Weights of a small GPT-style language model, trained from scratch on English Wikipedia.
Size: 12 layers, 8 heads of 64, MLP 2048 GELU, 42M parameters.
Architecture: no position embeddings, biases, tied embeddings.
Training: a variant of Adam for these matrices, 900M tokens.
Each number is 128 + 32 x the weight over its row's rms, rounded and kept within 0 to 255. Layers, rows and columns count from 0. Numbers have three digits each. The size before them is the row's rms in percent of the matrix's.

# k: layer 5 attention key, 512x512, rms 0.0325, rows 35-63, columns 128-255
# q: layer 5 attention query, 512x512, rms 0.033, rows 36-63, columns 128-255
# v: layer 5 attention value, 512x512, rms 0.0325, rows 0-23, columns 128-255
# o: layer 5 attention output (transposed), 512x512, rms 0.0324, rows 0-23, columns 128-255
k35 094:126135111115145166164104119072153183144132102122095119146123109101169153100136158182142127135142070140139126153108148078196088140152128140131143106107114096128107139178124142108137100106114108095085142166124142130161124183079140174157117123186129128147112137099127143131127134166147119189106095144133149137084126142111083123079128087082097107127113144148114130119130120131134108158124
q36 090:141097105125121170114180143160127100136178077088197152194126110170127109083138141061105183115099178121096103094044111144178133180132111163095162138116136134137143124090175078134147135142142138163095097149083159110121116085154221172131136124111171119113131147135147147134154133097152138213111103103082142134087135109120074170157146132078111122095156182188124068124147103134134111102106
k36 092:130119075141122109156142173121112056141142074189048148086132148041212150166161119153154117158154113103111146135113143178146125090129154131134099112175195083158110127075121087171089171160140100114128087071112171156147148102104108050159142075131165154178152102090133179109101127054132102060111115079129150096072124152145124104141120111144136151088155114154124165051100206120101145151131
q37 084:137124130138139082128116106150143161089109099129149116144112156150106144138168073073134115138172164143094110203099168152126142148145111107221167181127100150165121057085139118106125081119060114091095098135175162106105145121169172172112079135193084159134123156115097182147103177091151117111117134115145074110155147055120112088087139125180148084176152194183146084108158104088081115151172
k37 086:108130157195098113112168139093166082110080129152121144171105129124088159161054098187179175124099083168112149045160134123109126169072121104144118098110106119194073150118107128041119116119088122118086117118126091108151057166033108130154120151131182122123171115099131180169128111151089101131095093173154111092102154129127188108109109109133129099113132098131107127219152134179114088073068
q38 088:105109131107119075133109133155118123119152143159175166160090117078141066076121115119124118164091124135123117161082157132137113116098182119134105156122108119156117127114165118106132100108097073147118169123109159129125117071117143128103115154088134134135120113127121114185144165083117112099132168113136078147100136091156159166144117122159133162163070124102109109130091161153129155095119
k38 089:133137206127143139110136104158153112146046067137131074094114156132117125079122118167124142138133113126046198146136133148144123117119054124148120100164085096145144139110088115098125151174078105100115113171145121124098106127159127102079123101209101177099137169090124190041126111190144070093106111118177078187145157126082147130108130121125146104110083196107133123127137163143159115113158
q39 092:119110111133081140158102115147152144145097059172090138155162130120074154072127170097137130157073135140094097138119103159128123153204155136133096108146157112061143102129216102132170126099150102113140106156109161177125137131131085164128100138135160124141150150213095100151156083193138149170102114160116080183165118114145113172176152126135172131073156212126088121184101121125106124150134
k39 096:146130127125155152086159150133144185110129103130088097090122115113168134137093102208141153124136138069165097183120149133115120136148180160117120114078099121140199085189085131068067108132055103081229133146123143085128101118036171176170156113152161181104105087134158084118105083138131138134137134073115116156108110087112096067053072086080119161146165158183152115139071152127121111116127
q40 090:082141098164074131124145072149155123155106098091119102179124113133126166115099164174156098150116146172119112167185129175126153119116083138116058123127129145164124119096131152139148100149136160173155151123173123116128099151180126053201078174113177109106100141127139163104109145073171130072113131145197135100181119067062113143052075122136127095124080092071166175215136105064121137168128
k40 090:152148129076107106047114118161115053095131145109192139133163178100087120162115102149107130121094142143033132154118112179086165088074127212171153103131127116124157150090129134080118122179148115117167146125069121190145163099089142138122126110113107108092160117097162079152121071165132161136126152151098108155134124130170157115150131140123162146156105149121158153154106120144166144057067
q41 092:097141119127117128151139122102161177120132052161137140162165058210113094112131127130107163089105202098186084146114133051157121126183096076111114111146142159094134139110113175128147070130149188138171135108125133077147129123128129181100103203144113131144056159164103125106140128110105114106097048131136105157140079099144130084129120129108163150145101112189141076100146175124103091128134
k41 092:116111085119168176135144178126117073121102144104168115227112161124172115166151161111173090143197083158136066122152140164090092151152126080094189150109174092169143129149161084162107101091085082105117116119143111100126082147122166127194139128089151155213107119151076135108133117135109159230151123139098092133108166206123170135114112114116089136165112174186138122158130109087150133099186
q42 086:094101111151121127132118099141135123116210143080108084148182103109171140172139149088115108089083151119134164176165122122098154118119190112151174097141107123085139094135186178136097133101169155158140121118151153140107144163121168108126083155156092085204151112063110125167104138131097083098122121089143084137058151142089111100140091100178165106093134187110146118164167123091152124142121
k42 089:138160164148114110149055150180189164088094127086121128182066081128098122120075163173118158076124182139104147130100147106143083153125175138179098100169120071146155068134151117128141190135093090088165054071154132136106117125093105202114124105083122138118168105086102111146127090102164107025112181172185149152134138111144131149215137128099135141159160111099103100177157110174152152147117
q43 091:164156117131110095141133173112123101098046137106135145139136118103119193115123113171124094094108146170174144148082156201142169139135117139101147126122133015083167107081147093123083169133123119114128080153121076080112069165125180114107103214109126108136143157139143146143180174083156099089134122127139104106106151107189124106078156155090164093075137099136098133120125120152092174102114
k43 093:180127078143157148084120109133170038126125164097116141130134119209076150102078066114111127126151118118158152071174083151183122163121145111131091167090141105130118089072128150147124117147062084165102156153133139140182147208119167145139121069104136154185092092139147147146103095132098183141088110095158119122118132112109184091154109140108129163143155110122113157106133157106158113115126
q44 084:123163092146213138176150175154079127074119131137137149124151112100250113160124171199145140088135094135101148120159110095108091118146142107133128159132130129150054076124148092172087086147128147108100140094143130151112151149114096107119180092107086166111144110091116149064136102100142151101123124138135146137155173123109147162162116144172158042172169124134131140121156117122224119077094
k44 085:127110204092118160125101136145103209130101132174051116128140139087153103061113126168205132067156085116178105143110090116142166123070169037157122091126116105095211101114106157192097140152208165169041137108098166073136123157138138106162157174167122114129126103148165076168137177120101130133122140121186094099060142129108118151120199075153127062080141102211093083108189186144108146098164
q45 086:159068118184080124146174187164148155142153056112131114152114116123208128122113177124136128148069131135161150122128110121138140072164172152121144142136101194087146148142104156142133114114161149162147136090150195094132114138187084132105168119140186166136106117128089070124103147138133117104143104137099112139096106088138129123097040111095160105132145116097162136126159095054147137103154
k45 083:147154119091092165133163159119096110112128104129158142139147120159152080131140142177119126149116172125191080101107132150115132072149119108117140133132162063124098113127129155192128155139145165142129115128107139146084199106149143135163129103101136065142181086095132139070125169064121129139175161181186166095147109067080134096122101091117136141135123136107133074114135154170100119121134
q46 087:128157090093120136135088094115158103149105123138198099138114161179072147129182146085117085161127137167148150150138187117125116176162154149088164137125126159115107161173118142100130110186100112157074137150144133137160115074168189130158119147139105086123076163099066180176141121113160119088151141116155148146141167156131126157103170115160130107144096185134086121111084139155120075138107
k46 088:095151127124135110109132156206139055131143154115171133126142097134124131096165132146122151143113137133098159054127074178106107121104079131134132094165136145180119136071144189149144153092124170148110105083111130096155126136141114127079094088158146198084180125091093160103084166100111143118124187129111190126127112099161157142092107143089079112105125069080200149117174137084131132101140
q47 089:095154125151177136167148109143159112096143139159205097212164151078127113155144120188137130110097117106119151168087172135141127158100161136154158093087122169101110140109048102069165120095089070103165066191100185163099090084153159168111125136124146125156178117056142199213111120131165137161160147143146116142138115094128152162105130076100118177097163100150109166102185114112096160159145
k47 089:100149118102152118069139053139078100112145110083102139123073133124080090161129162143059181168141154147074122121109139154133140119140183126126102104177147170137164156141187117172130110132156046158128133152114130057224139157121101093137150093119162096134081108119122044153090101142156133142139143107104131107127137124136100122143133130100127093136099174145129103126113159145090174149150
q48 094:157080123136078161148156176133069132077063105147180108117122138128133152090098120152112143104131110108144110110094121111138155121170080116154167132116125158164146094096090126123099181158086154131164159140108173165132125080181186118093119103101169150125133076152079143115113120156131152144140162138118072158120119100131124125161103076099133101118109105164112211110131139115163135122155
k48 093:166145075127097118099128130103079155121127104133150132146101100106092098120149190162162165145096118190177176107132091097129130136117084145183153125146147068070098091133077119102087151148165090165116109122085110111116110149095097162199151131128158125095110112084123101168199160147087159082088105168111141083144182151077136097048091142181134126077116097116135141117136124146148089085127
q49 089:181140214087097122117114120236109179195164161089102153132127095132112144130177117067115161095141162099072151089164079061113094143139091097117092070174155127123129152116128118144077120133151160152127090147111082140139212091133108151141081164106135142128112171158144064153156135126081088160102102115108096140118151160124104140060150144162157156112087141068097058122138173118127120126110
k49 089:059149148140130124097148147102108167132076139131165103112096167108138132129144162111140203125150107132051133139137079117073075078115061054143140103131044178176100150154122126117163139144066150104140129147111107116171079069114067151113135113143106121148151132129109196111165128113159153082091163202173148134150158113132071155142120116168118102143082144105097122112093100120173087156113
q50 083:150103128210108148142172125133137132100195084113063090170139170149055134151148157114177052170137162104083135159113124231144184135083149149164131128115153093148110148133127072099099117148117184169119128170141098119132094115111104085110180110076146173084134121074160132090163070086166166089119170129136215114160085141121169145128128128097161175174090143094141141123129113092101013180103
k50 084:164129101156129112152074144132077071170133093107075134107124104165122080157077062152106134118148092173074126142095115132140163119079047150118163117167118119135142143132130197064139197134126080115151174159166144154099140095163146175132100186130149123132164122150140150105050179117184098203189098116120116111119152119118108103122062142062121080186096172176115161134165093121129171150133
q51 084:153152076081101170136126129133122149150120119142104096120091164142079113129175122129133089175115168138125131118156150149152105127192153161085109153125067156107191113089097098130076145092123108132142123118096101152111076071158188138128105169114050114165129164149121086117146117130187133105128094053161069114076138114149092117075156083148117099153120129175128111139092119192108118120150
k51 084:045210154168171184097174178115096106152110138118145043094143167101096131108173090089108186137111141125099116109126140138168090109153100165119177080151147078155118194145163113139161119163166065106181101102113134167143136105081096142122102071121150090152145091138147160153148098167141147108143151176098137167136153096092132115118145164086107104098112116096074107083110057086114141172121
q52 089:150137196146095115082115122073096185128156136152122189152154145151210088135076111175131135174082168034181160107183141089089188091140148163063058152096110154114048161137142145137098138113122173126154126107106078088097173216125161127120123121109111090163159085082149128059083123114099177118160103096180094154115063096169118144132097150119176165112170108162130124173131103098153127106063
k52 088:167109062201131094138155188034106132125104118138149110119099108149119196141106144131149077147107118079151092148065162119152115144211112106130188178134136100063117085103132122046210158143149149090145122179158180112087129122136100108131199147152163111143101149131092134219130158099126088115109092162090106117184138116121133089172157159161156126105148166147149180133098141190121126097121
q53 088:152099163089134120127114182097138152123079095091089152125154141140079126091082104156130067170127126152138102164094172099137118059134116145126121186163102102104093112140059080102110104201140115152118153151099104122137095122142106131121125120129135156130103103192142107161192149153099135099158130126141128127119198110152102095122124108094224083167085159112128094112049104097089152065154
k53 092:169167102118114166153179124158151149135150152118086116135181091170116140098131167077089182086163101131121086097175135090104136128114100136129173113127075128114175122127117183083087178098118105181157089119143100170080088110059126154106131148131156115211106084089145138129082161195134100159089127099184138119219122068118150110104084102154156161086174118065102117159153095177087139106134
q54 093:179115045106069163095133135105107182094121198145116192088163173170104105116137159131068132171148115092148169101146125119100124117141118152149161145052135123102140098154111149152166153132164149094185117063170106105092187158125085137182154141108115097173120135169018086125126083184126140167122084137166142107156139107114163085160038112098150104123185145155164096187092137138123108087164
k54 095:101149083135077102086192158166163125167144117139103125193114121127058146212104134074096130153166150105124096097121103165121153137144164030131095143162158151108103128138143104145162146144115182144152148081149136098183136089130096163174155101101131134104205101150144171132140104132089134166161144145137168139169096079164147137137176095133156204127102166094156205135166148187151131159136
q55 087:136075115128205147127137192115106126163065136098184122083065118114121146127088117104148117110124126178164133134203119185133130135150125107154179142148141082134143195091155125153119113102111098114164136251099161169110137086135146139122151083084199119101158140120124174133117162114130128173133084117132161088122140171112103155113145149090080167108097175129090131091116128105155125096062
k55 091:156084119099064129156135120133109124122144106077145084153164151132154149160163074099141127152120132107120085103128138107172127084129067163091142138127124164183139151110153144114168104078106103116118098132129097189120137066150151160190091110132075130145119120148123130080123096106115145151118084094132155126174153140159164131192087156095154122171160100089125153138151119104153131152132
q56 085:142193170144102102146139105088088160141166115127080100162175141123128107148187092137134153074072128164108178113117144099067122106086182144077176103146103147158063138102128064144126150134149085152115159095097160132168130142113121137118179129119118116070177088080144180121103081103107143157141163083187124117162138128114155058110119150130137146128184066175181118112079148142162115081106
k56 085:102169149158172043146132127140173083097053150156148137159056120110186167084086128130166138164155153108121095108089133209163129156154112131146154147161111078121126131189115144132148131164140172094147095115084150157086075142109128162169163159128112179095168131055119190135073144125166139120181139168110112111084105152126134106113123092115053149159111196125157110132171129130101140143086
q57 089:089143109079114136149134120123155172115136109150142121185104199108125122099153142091108174123125096119154078127130133171109123139165135100112184163110123196144092184156108144165079089156120093140106149071136125101204116115041094143168135096176080077084157091125167170109142098102120111160138137110098140178127183149147140170173132098147148155104167161138148083148097133128120150108159
k57 090:092127179176106047108117154101095136136096076141071097164113071121155104116146119092163112144109138164075141091132160111157098131141116134151119084156114124173104131163211146091190125143109111083147070095090158134123150080081153149091112103153174161146107088119169096154131123138101087037151129101096123082109137148085116135132078105110061142116106135097117073212132124147107138149140
q58 089:096160136151183141083148138104167174115115132156081043092162105096161110119077135078117154106132143133114151116108105121073120101135151107130135109089099109131086130123109125130159152159187122101133081102099118060166141153149064140148130111107095095112123157087135146134083182160123131152153132156104086060174133152141104161161126146075163126084162100105090112183094146138119113086139
k58 090:152104186124155093155171110207137083133141140122122145152095119101162156089100119122163152081075101142159149102159119151139092107214133155106120079097140176097172145196216200096093123132162107121088156151129158061126094132127181107090109173132195134147186115179122103113167142176103108046084081068108147159109111100149128139083180074102091088086142181170167125127091200161168170112142
q59 091:146114121092161193141148152175100147139086114130101118189063124103185119160115146172139157171078137109126112211075115102127116035127127116093102123128157144125146133106138095166128129144099173042143118172157123124079147121133184094139157061130100157136157103125112067135156116149102150080140093092128152142117129138140135168154143102177177146175195057120130097155106124144163130101163
k59 091:107179152084147151122129158100103124132097090110119156114144174142179055093154154171104132062182127149146147101154178107145156162170084113151164161118100155079174122146122154134054165091154108150145134131095126150159091107104157131135125109158170166146158089164109179071163163131114129115144152112127016157072176140090174106096031160112134093074125115150172080120141155110142097123137
q60 091:113093133117170105120122076127102172157134129137154131114197102079107137134120122107130129110170132136165154112137084153180053125157178146058143109130131082114109151092148083100127178120119125184099163138168107109130123106058136186117142123120147140175117073147160069122117118113134088137098127187152116152153149123147088111058109112119150107070128092127084075102114118131106144097085
k60 090:102155119162127228134139146167152137134153128082091032100146152176140172145098173158182106132105167132110074117142152153103086112105094067104189107131161143125142130064172142143133074186155154110152117155141108104135118144206227176166164131125143119134170130131107176140168165133087167139125125089204164149079121168140138095163141091112090142109132135141138075077127120146168157084156
q61 087:107152128139132119095096134117128142152069130113133160141072175068069078103068124161131125113144140121098105111084139131141148108136146166143130132176165082125127160101138131110113171071105110103155071154139147119142113114130118144133091092098193127164103086154171081128165103109145103124103143177125152120171143128143151143204105115161095175096084078108143208142111112075103073140208
k61 091:126142051111047109090195086125153189105153078190123184103150137132165117141157172112105144175152088147185145135128087134107111149159109134199111085105105194093144124153111156159144070131148150135131165159167115128168113130127112129114162125135160162109076160150146072140133167118091129181145143137079154114163104154089138110049121084116156146126114075107067094067107116097077147111127
q62 088:115110150091149080120146154083098178151162160149120165171117176091146108150108128139108098163116159164150129181080055192131148173171146100165168127135156124135142131126115120163153116156111120153142118188176098145132136203086066127184119160095135100133096061098123141102145088193088187185172170091148111152060100202132168126113082122162137102175143125113096095103140126053178167080103
k62 088:148126122108146179135125122141123154083107067158111071159141167152126132128182139122128181104144128113138086142122136103125158092102126110107121140131124089131172092131126118131149123139082107158037104144114121144139139142134169135123134153118066093075039163190149156109132129076122067143090073141206107105127179049095144158167190102086182131067130114114111126174117073145080195126170
q63 094:110148141112139041091135139143094085176132130118133115154117186099085111056137131159111161070075127154178100158151132083147109153168176178151169130142095122120175172094164144104178114082091104051107142170098212158130098127104126182146136173133101145156115123173154110130099121152159127125171108143142099087116166162139102073152164130110140072086154180148148096137136093056059203104119
k63 093:081101131155127167146142149120130149092120138140145118057124146103179125098109170157119143121133159089141159091127133183129132142129137095061148150078170156114125074155041090066150107129154144141120093104120095138107128156132146140102142171142141139133070119083150132158178139094046084147122138156126080167153148154114093168103118130144135161170158095179130133088114168113131091110195
v0 093:126132140135152119229135082083137116105106095124169087175112092141143133112150148158143068132109136169120126154153016066167148155152125125085137086160116122147106138169118094172124089057172165187178131177120085171133136128142176114097205123165102094102156126109107189138207180140122082119064111200098070124124077134110116062124085126166125164120110164116155130098121184164177099120076
o0 092:123091100156151146114106075175174102136124161137144126100145157168153162088060082122068183188164107099104182103132188145126118095180112137173126108099115102178141180157158124153097126131122178141099150142094143099113137132131096118172142123148080122186174164200113145098101077106131070093162134193158150150127145146105130079104152103134135133136122065165078118155096125113167088125159
v1 098:090119177106091162126137087139193088173186125118115144119116119143153135167066110086109133066185114154120135092137104101062151217079149121105090098152093138117133123196120112166143145160076127117156116190075120099116121117132175109118089134193122121158152085143170073066140145151137158108048108141156066157130121102115138136061120128096125138105111186148143142111132095122127076124139
o1 097:180115128190103106100110149147136119165158110129143098138099146086091131061196125143162140144120164094104167077112129166159080104181120203085125141113162142149160181098189105078150144102101148097141098112105135099108095146144142087146121117087083158137164116134105158155139122123133130155190101082103133128122116175145107140137126169060116178194178115094108101097116099149154096104129
v2 090:077143114119162115088106131084151153149124149109140206110129168134112099173110141158080113122171141111122087123127138119101182139141104184114110110114140138110095197193160162199097110201126108116146189153109181119166135126146103143143110154165077134111132103161169181104120136114129103135106090148141143151136169128116164128139210153101107096125161174132172153102120153133129113114192
o2 089:133120146126118151098152144112111091107127167143106085167093098125070102129112155202173155064069148205127058165139114145086061029109150163113119151115182107150134121157115100082135071110095147167091121107116173172114094130131159135144161077122111179116161149095160095127132133167109092074108183128094131121168104096090147136109156122125109158189098149164122139093116092132118141125137
v3 086:118099140139177144164131107126163163108108142112149161137172098169122128134142086073157201163181141154139155148138158143162208122137129123088150111137116150143105100219117152150116144117085077087100173077128152136162133137109076094077162228146103084147062085150158141098097148137165121064164114155204039083123105139131148140113149137170071091138168173171160168105068134122186060192104
o3 083:141144139118097098095089155137090093136156113143112121146105105086099150107077163139172096151083118128097137151146120106138139056143124132112125138095118130171097162145166144124138147161086166132139174159151165127155090097152128090100125082127106112159139195170145141119076135096119078102130188092157143142096121139170135147139128151041133149187119107046109043139133124122181173038154
v4 083:102141103098145107207071142159082131180163207156097153115078083149162103143142104182088130111125115141069138161118139136123152152160167185143103124137190132147080104141205103118113140095110130146126131107154158131059156148059126080095160119120176081101099152114152101071095114118112143102116137093137151095113134142164068129145151124125124108156195175105148108084104146125121118139132
o4 082:098128128169127147107095155131124143110113161147092044119089173165137118135140132113168162083072099128152065125141042111116103037107056163157132157048111128160128102124115156146081081102103092167086160112123056130111150110118160162075119146142134098187102117111148120138139118131081116101182126124098160124127143160187186122135135148120093185090127079140128116138173149078154120178148
v5 093:161115073126164160095167073129104139153118121101119135146150105170107144167173129056178124121150144096125112136124144169142124054138099169156144154097182086155093080116129186093114126128139131111089107095187154105141169095105098080110137130121099131089103133193122178095113129140133142124152112159133112112095172112090137159204138170177106131161180138087173154105085156124155142142124
o5 091:058188164173136141147100188144161127138167198147118102150102079129135048110066158123138111157128162145131121167105177126113138134093119110114108107111127108176140136120167131093140091141102116103153166152139143116084163105180113199080133117136125147210176186093157129158170140110135101090088133101126166192131091157132142159113154147132091106091121164159111065157166130202136150120081
v6 093:172099149123053164095184088140169057091171111099098121135173202121142151090116060090151098168141119140087124139175128138156129097198144106132126117152156128131114192076163115114102126127150167112100120194143129161152090143112067181198088104133121152170108124114147148077118088099134167146132127075155110149113189169079046146119074149174141160127135109207102152110131114165085122166091
o6 092:158118141140161111165156160083100171076144064090155116100181129119135117127149171125115133081133198133172122125099071200121163161121106144127126171107132110066127131165170085159128106127116118123150124149157165128136128098143218120121172120112136198115090153149164102152112130131080135157114116202155133138160113098170118158142093012109135124124174158073143163118111129122112096065166
v7 090:182089134167118118041118128111167113174138123104061085099169175146133156139128096095087170099157165112175121087169143120097144102164138113118100176116142119144193134166133147121163151142110088099092171126096160117141122186074085144137157130105101127207091091096138143153089201147139124102179117168094161147171146080167106162115126123169088081108132152136077181129196087127097017140132
o7 087:109082134097121139117136177097101124120143154108162091137117106173148110106162201145093137116110185138113128150147165153121119144105170152157086128117129111191128098143202088138163138095072112138146124167143112112101152119154190041181113135134167143062080159161121124134114123111113145120136186126169169124118141148160091100088105144068112126185126102100120104118088122155131142117163
v8 090:136155107150143090151113118160132097085124123125120137138122230136109102149141157106118159143206146138113074155085134155096112132128180167114125066161155117135096112137144109142148103044113102144108178115116151136134133067131119159103155191118204109115118104101084127077130199083231153098176111139155104124081161089125105111195166154125079150132092136133150108114146156160120064157120
o8 087:150078153138128186115078150149134141080126144094154093158166090154121186079102112147156074104064054133123125145151133118115110145169145083182134110117022153120100163143159154119099156173110128064139137121174137115135138149113084128132090146117119076136128173124086161140143126133099113115065164154147090126139128159145135172098138105157184102176150100086118106180117115136141134092119
v9 089:088243159083170110153099071097134105181108103067159113149093165109206150120074137145103129104119147121171113169130074106159148141089112152206123108129065141118079157153166141146138080160176096052127115099119128107136161129131145113088093160156110149095085133153062191085137126175143144164084139095134140084186113115057106188113160170154137112138130125132106088123162108116138110118104
o9 088:125068074123145085096148100152155094122148151145106105128149105145122134112157120098143135151117110142180082083162192142123160139160106102129140136079164133174121088101144132083097123112128159120142161130130148085131160137075070124168178092142131135188122106089159154131147109149165090153087109105107123148127111156173141126117153146073089151142174128210153174120125097132115109126150
v10 096:105192136162191147099140115108174117155132110114149186158180137141138118152144121145102097132125103148152136144096118125147148107077154185167097125141149155130100102163155208164077080158079109148123155087109128153125106177117121058114164121180116086133117147087094135127144148223113131132155059126136150082095156172142115123086146123136117121101150219113115115129138123114045099123145
o10 093:044114062090073168051143077143099081079131120152102104134126113179118107095106206131153188151111168127124091139112130155103136120147132133116093095102138124196133138101135133129143123135124145112154111135133120119156157107119138132102116140155191138171159145149150089158128106073150128072085150134073151190118112056146153121162082123116096116147151092137161115155122110106161149093158
v11 090:145153090191140080065085108108155143082062123131096123110158170183124089108064147130180189141130142115207051139139149171146075111159148131088141146119089172138123125159102172119195098175128159163091160133150128129165094145176097073219134088083130179112135115156141142122159084116089144086171171143147113138095171105089141125075128088127149118111125129111214147102135126108166078079108
o11 088:151094125138108113125120146145131132119176182108176118181105053085093099175134117184079078139135101120037132178152115068149138132111131189171115177149078141178117170191149134106128141110166120127178115104132094177100104170121090101104145193133169071063103170142102140141085132112159167150099123074104083162090066102118071186112136091120112153120100181089167128184149116124087146131132
v12 086:125179106137106098130125163108163114119168137154108149162217128131143115125231139093063154143184170163119145157158141144122126146163178197148084166141126134126154118148124104165114107134130059194171102207076127133123188172112089083129151166095158108128120121094101128096078168111105143089142149150107183101085162176122087126100090146106120150148131163114092163117121127101144153079072
o12 084:140119168103081157092094169090063095147142131124107137118077098164159128148076090122171110074083127077067096165099127144161134070117107073122146145153110141155085140104161136168159122149127105029082093111195111116193101088104123165128046139171128172120085121153161159144173143073161111144134112152151105142088124124125114102121069152182156178129127116063153099179144167132086158114142
v13 095:139169163111135206109095090148123100149143154130092115129139176103126142091107158148200140122086124093099163096114177119106157158133116110153063095125160196137058144129188118188101116166148141137130101118158101091084143157177121166088056077136099098095168114135087118133154063154112114079153119109122150183153192110056159170140090199182149130112166146191071094086189156103127149092088
o13 091:086158101083110092159185129048083121119119179103144076113122114145092079119112104131128153158117121106165112122179081157191189140137209129129188111151147171069104142097147125140113141109119058168130108115074109147145169147126146201166177130094197092157144194112183076164070149067128072176146132141067145108131072152138138112200160115072124090126120100159166159087113163178134132181109
v14 093:151149158153169172162116059174077136091147117114151123104112110134144093113111145172171111130130090133113153117119120072130185162130127120114159101124165138115060167122167120152151103156114171187175062135145105138125104142136122128149129046164141103110166084111138094185187098176109082170142072095075189151143156163149136126090083097148134159125142144122171108145192117142107159121100
o14 090:071148124117143112071167093106172164106153140122098113076142139133131131156120153108121132176164103170151124139159089142095145170158144149193188112105133123082160116094107119144089054112116140087154156117119116148143121136135133154120179117086108163156122181072120075166086112081190099122074169151114181098114051087077135112188118106094142151101114156138170150072061159086072117144165
v15 087:132147160216139113170097134137053107095126063153107118104149128131150112137111125100111095140050175140148087134116127107196130157165097151106228107108143087133101092091131132128072088124093163137160077085097043140182102178147103131083162087105123028114120159118111095121154189142118164092148105147097128131112110152127095190162124130131154135164141103105171083084119101161146157193100
o15 088:114093188094180131126109075123193143150180097108141068111116125184070110113092100125074151184191092123105144133133112133159136123222111126202169128101120151119146159109160113060143066119139100144179212085094185143154172092156078125116059117114138143107072131108128155136073113126058121149104153131114233151132116098145161128147177112093055172189108159109096165122164116109149092078150
v16 091:141112167139123186148131111135168136081099111171158109117147173092144139144060150076167148129150072122179134124146108086142109104118098069121095155072120112144154119186077146147112102174111075130112166112133066115113099085181126164146074071149100185148188162087069129155112058129117143092113123119141090146130153119127142130159102121148108145111075111183146190156120118129162126170124
o16 089:158120120101147160123187130124115143166119128168169142132107111080086078090157117119096115111108135083085140123157131150139143178157161110105122120181131129141149193113141053132186133159110126104160133130111138142108110132115114091182166133099208137073065183186133114088141161064135108145160153180101146191167079135054101119103094113119117099137116132107070099114105135167148095098182
v17 086:138172115214107165168104112087138081122128169139105079130098156136159070111136192153120121147113160175084130159133119170118080174128139101186187094115166143106156173189135103110105134115141107195134141159148153128094154196134172153092085111178099120079158135106135163146140173134122133096111170166143150073121122153115143142127114113132119143133138156096089148124123111170165115112089
o17 086:122113125144141137128131106174104123106155124114083100163126081137123116154169147108116129048178092106169119120119134102161144147156116105145140116090138065156143109124167103121104149091109153075123128170168108068095104164199086035172167129085141228146088125177133135141203122188126104158085102129130132090138110144140214092137121098141162124095125088160105153102127114103139087158175
v18 089:127114132125139142171189069118109111051150120179105151120142153130125116054136110122177153169127112132105120157127170082193157147144160086137188103148112157133119181152128130167113145118148179094120136106113145161093121124134100171158132055135166143133137078084133124079123106142106090163146136117106127121145103103132115148057100096128104195134155130131169136069098113119097141144138
o18 088:180128129104139124094153105120176109109136145135108159081086133139084157177138156133114131119127108128092151119200081149105191086144132132104083103122203082132120112144105123117160101074109139113195125133106155128106113121169095122153137154085050153124083111153163117150102097159188148154150136158108168087098108141160116085114163070123123113126128157093080102093095090074153133111132
v19 086:153116093069213111119158071085158118045113109149122097145117112132054165124139128242174133132104198127084120132123117168106149110144122124079108105118106082138112139111124169158140089172149145171132064111073147168177108141133152166078126082055117113140089163142156202084172098140130132130123097184174162120167134129134099125065168074106119081122159128148148164119140115132115127090161
o19 087:100062082160141112123152191169156134155149128116133123138162139148131142167135073128122119226144128131083181122113190106167154161086137149129133141100110090076116109124127106138140135148146144222183171074135139147129069093160134109155103145138105093097166133144131135129085121100147105141123146107161074118064131098146100146147220163111169152181091108115149153173096133102170134139073
v20 085:147145120125142135141115120093203127071081085091106154120156088097126130184118142108136126182085195125090127092159144135157124156122195113176129130165172138111091190166145114176115131128098123189175112138103127164087091144114097123122141084134134119087163140130117099081177138089112085111141119156161114123167144155183136157126123174124106137118126080084134070114103139207131163123144
o20 085:135116157122140093096135181214051153127122129140172143130070144113151126089049091135132093106093065092096100146137137170108101070136136156095144096174135101166080143161110113122154124152157097152134169094111110175135241133114141131185111195177155154101115145150139142134093059135132184160166098092117100141126107170129101140131108105087138125083130149144102093140123087072190131133092
v21 089:112146127095151154114060163120162133126114154141172115115132138111145111154122107174124104083149137113086141175069084120129069142120142088201116126126141140074115127086113089132168104120114174203149100178163193125179124185127139099200090155100077151105125174168132087124159101150078182150091087062129118112115127158112148117187116150138188113119135116107159110133160119142119151102136
o21 088:087181077186125112198170154145106146077141100117141141114175191083161096112189120122131156085094138082152109132052080165157101136161108135101130139130130120155156132117119096187124114154187091106092133145054096166103129095122108173134207141135200180067077168100144144078126139092126081148130118097135077113121149131133153171206153085126101169089132128176169143068131133134101072114145
v22 090:167091115164127008124107145142176090159132173163143138147068049130150093186109113096117134128074125171135128132114125146102091123129134118146143124122135095112174158072104154070122146159122145118188147092126115169146156112158148167166148117139110127166100101143166134164121147131080088153128141175109079168172106058142147121129189126148114163104108059172126174115132162124094081168123
o22 089:120138168093157163174139105140108149151082167132141164115154197139162154079169138153038102113143103109123175142211168092099176116107111181100120153161014127112091090138118172075103149100089121143164085154107116082112097156125109143096106128102113125140177121146048134128143137179168199090171139194125091097108202116128148119105120143215136074125128172148138156197132150142132189141177
v23 095:104152236160191118070103120138128116123201158075112147120174167170136110132110096101100110133154128157152138190174113098114112118127131119166221118099149146114059099125132081156110133114137140190079129130132064131125091117129103053113120121184158131171129127112112133147134074100153123103146117152133157080145204112102107199168106169139189043118127061133123075178130091113158085077123
o23 093:127117133095139108128123140203061158112040118146120144131077087114135100129090134095167168078122103157129074076136134102175115146171158105192082100168167160154160130114145148173135152156115069102211177122133118123151194177094100134111123073130156093074130134094091047086152100093111145141118165164099131092130099104132163164134079092064106130170156160084163118063128185167145186085131